Each number is 500 + 40 x the weight over its row's rms, rounded and kept within 0 to 999. Layers, rows and columns count from 0. Numbers have three digits each. The size before them is the row's rms in percent of the matrix's.

# layer 4 MLP down, 320x640, rms 0.0733, rows 254-319, columns 320-359
100:462469493520556486438467462491511431559536514525427491515500473536435464476566502502489444529471476488576468521564500434
099:537400552559472481449449485473502473450485472507547551449503495512514543529529473522443469498514472516555495568493524448
108:502459489559545480514459521464493536559495405499565578560487437501474515412521552474493581464463504523480529530461541470
109:580517515532421521527477491468488478560534508487485458556510397492527491456488493473485528457536483468440505426460446506
098:473465532496487500477534513499494491477447535484487528475547451449480453491567512529542532470482519387508509549417543461
101:479510497526498536474514493466402473592573472458555494494506456496495503508471419503455493539512513566487535506577459536
092:497513506502448453558568516455508496510493545557466523548531548567504506491524453471433478513506425482507498619565476439
103:480532471490507462522446582494477461513489498548514457530449424497489540500484492441600478486478529510470600447436512505
098:482478499502513461519447526488504509517487492503561491494497501504477452549503409552522567529553484498510473580459508564
097:510557538522553526505512543501512526552567508526552559557392508467464535423523544508554478492526525565462478474438442484
106:557509451544426531599440419536497454528402440453466560528523466475531505500475457476531562507469554513538581476533502446
100:445502494503496489503507548483493528510555559534443493458510464482439539556406500508499514471536448542503520498494506470
108:515563497473418519529525524527491480552544456485528547509503558493435463510501483457465547533579508494467557485436480491
097:507535553490483468491443469500557465462490540517523494529483505494506531559540526544564511510565494515582504492545462481
102:535490507483476414483552551486504472449483476532485420505491504537494536475459624480472493514535549534537532513485507491
101:520493505541480565467505550541519549575548491500516535523487467523434523558490503514545440455436508461433484547443511466
101:497523541522563481522562478504543464500559502504537553509542515525461511479442517606457465547439516569502512520424486531
098:471470548474456453456486458498494463440512546512502485543499565443526533541515510548514566425458508487473528507530465476
104:467503416485552538557515478537450512536464509492444520509509538439502554534470507521507423509522512466568420528544518498
101:514537523484476468570545549513542493452537416552474497502487453557524508427484521442466484486552506553502552521472493494
094:481481541554549546477541427488504513490514497455505505470579522531517517594561492545530543448435526501485483505545491518
097:436545474451440468488456466523498483504559531481478457446513487501467449524479539539544448489501489537480458463441490462
104:479571417565506454448522446469525521528490504422554447494500507529549555554486524551475524551513484539531469497549483500
099:464550432487538462487473530567547427473495555518503491526552509526519527525575533538576403468527532465444466496530425542
096:512583497438507450463568461499474563505503453475567504537501491488472555503507412540512485492465491463524522452439507526
105:541452458460508480515546531461555500484537465517515548460471559516501526463454451540461522503619562553582551555468506583
100:533532473480510489534498521531533535514515462577555452543464466530428488536460517511561482451477508509503445448486490553
100:487550543472507466501543477518452468469453541524561543508515554497529567501469552474431496548547504539503496542494512504
094:478545470493455547523419550489438439487533542411553533452508544423521504490456559544508566517464497524474413496553471497
092:444501488494411508517521515579449494517539466460476464502495553452458508573563487519553515494564535474470539498515440520
100:460547513474518447506470456498510460471489492504493489542506440490495521526532499490501555522433430459516421515555465592
096:443472484534596525480513492425480561495502517501539484464515523500457539505456423412462496426476541528527500560543498546
095:425505561542524463447537571502497476453411467509564454488506503572496510525583536501512544554525469552516438565434509461
093:502465425467510531456483558463534536568452548517502497514474466598509582535501490529506502504464536536534475525447527451
094:548518510541451517408567460529477444532484461562480493491591478525435481453527560472496506509514455539506510494471454488
101:491459542527566498446451542505515515492489480469522525436563505463547534488556512465575453538498514426509541491471484453
106:446422520483498505497503475551486505515577473578489456487525529424497479469501554566568479509503484479452471480445497437
099:433443482423481453489486446559430448488525438590521550484481536520534526558494546508486496501504484570502497488565561493
096:516464486563463512569502520495531510552526490500531537536541497541474546510501519468469550441554483499528542512505523461
097:482536579438493472513497510500497496497485536553527463460469472444498520532455471475479504586488452462452454414529441478
104:554516489508516504488482520534541564486515518532506459564473585540524570482556499421490529463554463527500569515515463519
103:498478505508415531509520454515543547489501594471495519461578466538526484500546471531509558496546446454495430457488517459
105:464482507488607414453492486512508517551513408519408570501469484499445490545484514500543496493475550539499468504523562541
095:590517491467459530553545567532491482491579447489427549519552453473506465569457443501486473432542499531455408477537504541
102:421471544418553554482553455509506429478498527370463437473451515534509485499562486487484436431489536567514535515554513611
097:524546519436504566499537498501485436466514522451517531488498498502534499512512472517507488471457543531485508460547534501
091:507544465502553579507518501494528422422500507588496540483475530517514481560479498546536550547501487509476554528525536482
096:454517517535467486444519489479555525417486474577485540477479537482465514522504525492497521552526490457461492480509501509
096:463429466524502481436485535465501483528565569505455529545503510528512484487500496495412545512417466534471448545485514478
095:413499495534530473546510526505447486540465530511447541551499451521473530517472579484466478601530507451543458516448573440
099:521498479454613377478496461494515506453475501401494553405514546540487448485496516489474464571534482508524446482507521515
097:509498551461533503447525524507492474470508422470439452517538473505508459534478474457546485504488504514458508498532496445
095:474426528467609417472530418477444560521442474565540492498478417566489504480451536460546508518468480573479480511511471472
093:482448446463465467517548483521475542438501490483498451509523494541533505533426543555446390517452482447553477465473504544
095:489451478517555501461532517511568452458513454500552478402479532446394516521492461469504495577420520543487460440526544485
099:508525490475506566499468571450445418548472485505493553497492512518498516452532496435544471483557500501520560482589517472
100:512535541531575399498504495524524472529567497517458509475469470384569479483519540504490505573575505526487554595478534512
100:539500462513521499455512483495461531441597540479517450445431556470488508519449521507461487505546471549444532490520485517
099:528488566513470563523412515515448553573479546502575461496495520467569487478481504483502534464551548488540426561418501487
090:571497543478545521524506484476455488531478487446500571530484500507453495553536481479521462492467524492566538497513510477
097:519550526486511520509494542482506454447502543490518455378554513501553467491487508461481484500534545516513533516532593467
100:497539481568499464598496477534468402514436530503498472450532505515499512479456521532477538496430539514516552548505454486
102:537493580510523510509498500541494496509496416484529541473517497527522455477476481569472496497476511487462443555472507494
100:540529465488453465541445485504475479500496514457496513533507546506493536492440531456553452513546442541530518492496475456
105:555485487450504494540513528494573425537464463530478443520509519489439468474426505543506434538476575524507548571458467489
103:495471512527519453568475478570461548583466482579545606503422471474528541477448566485436533368549512444523451560454435450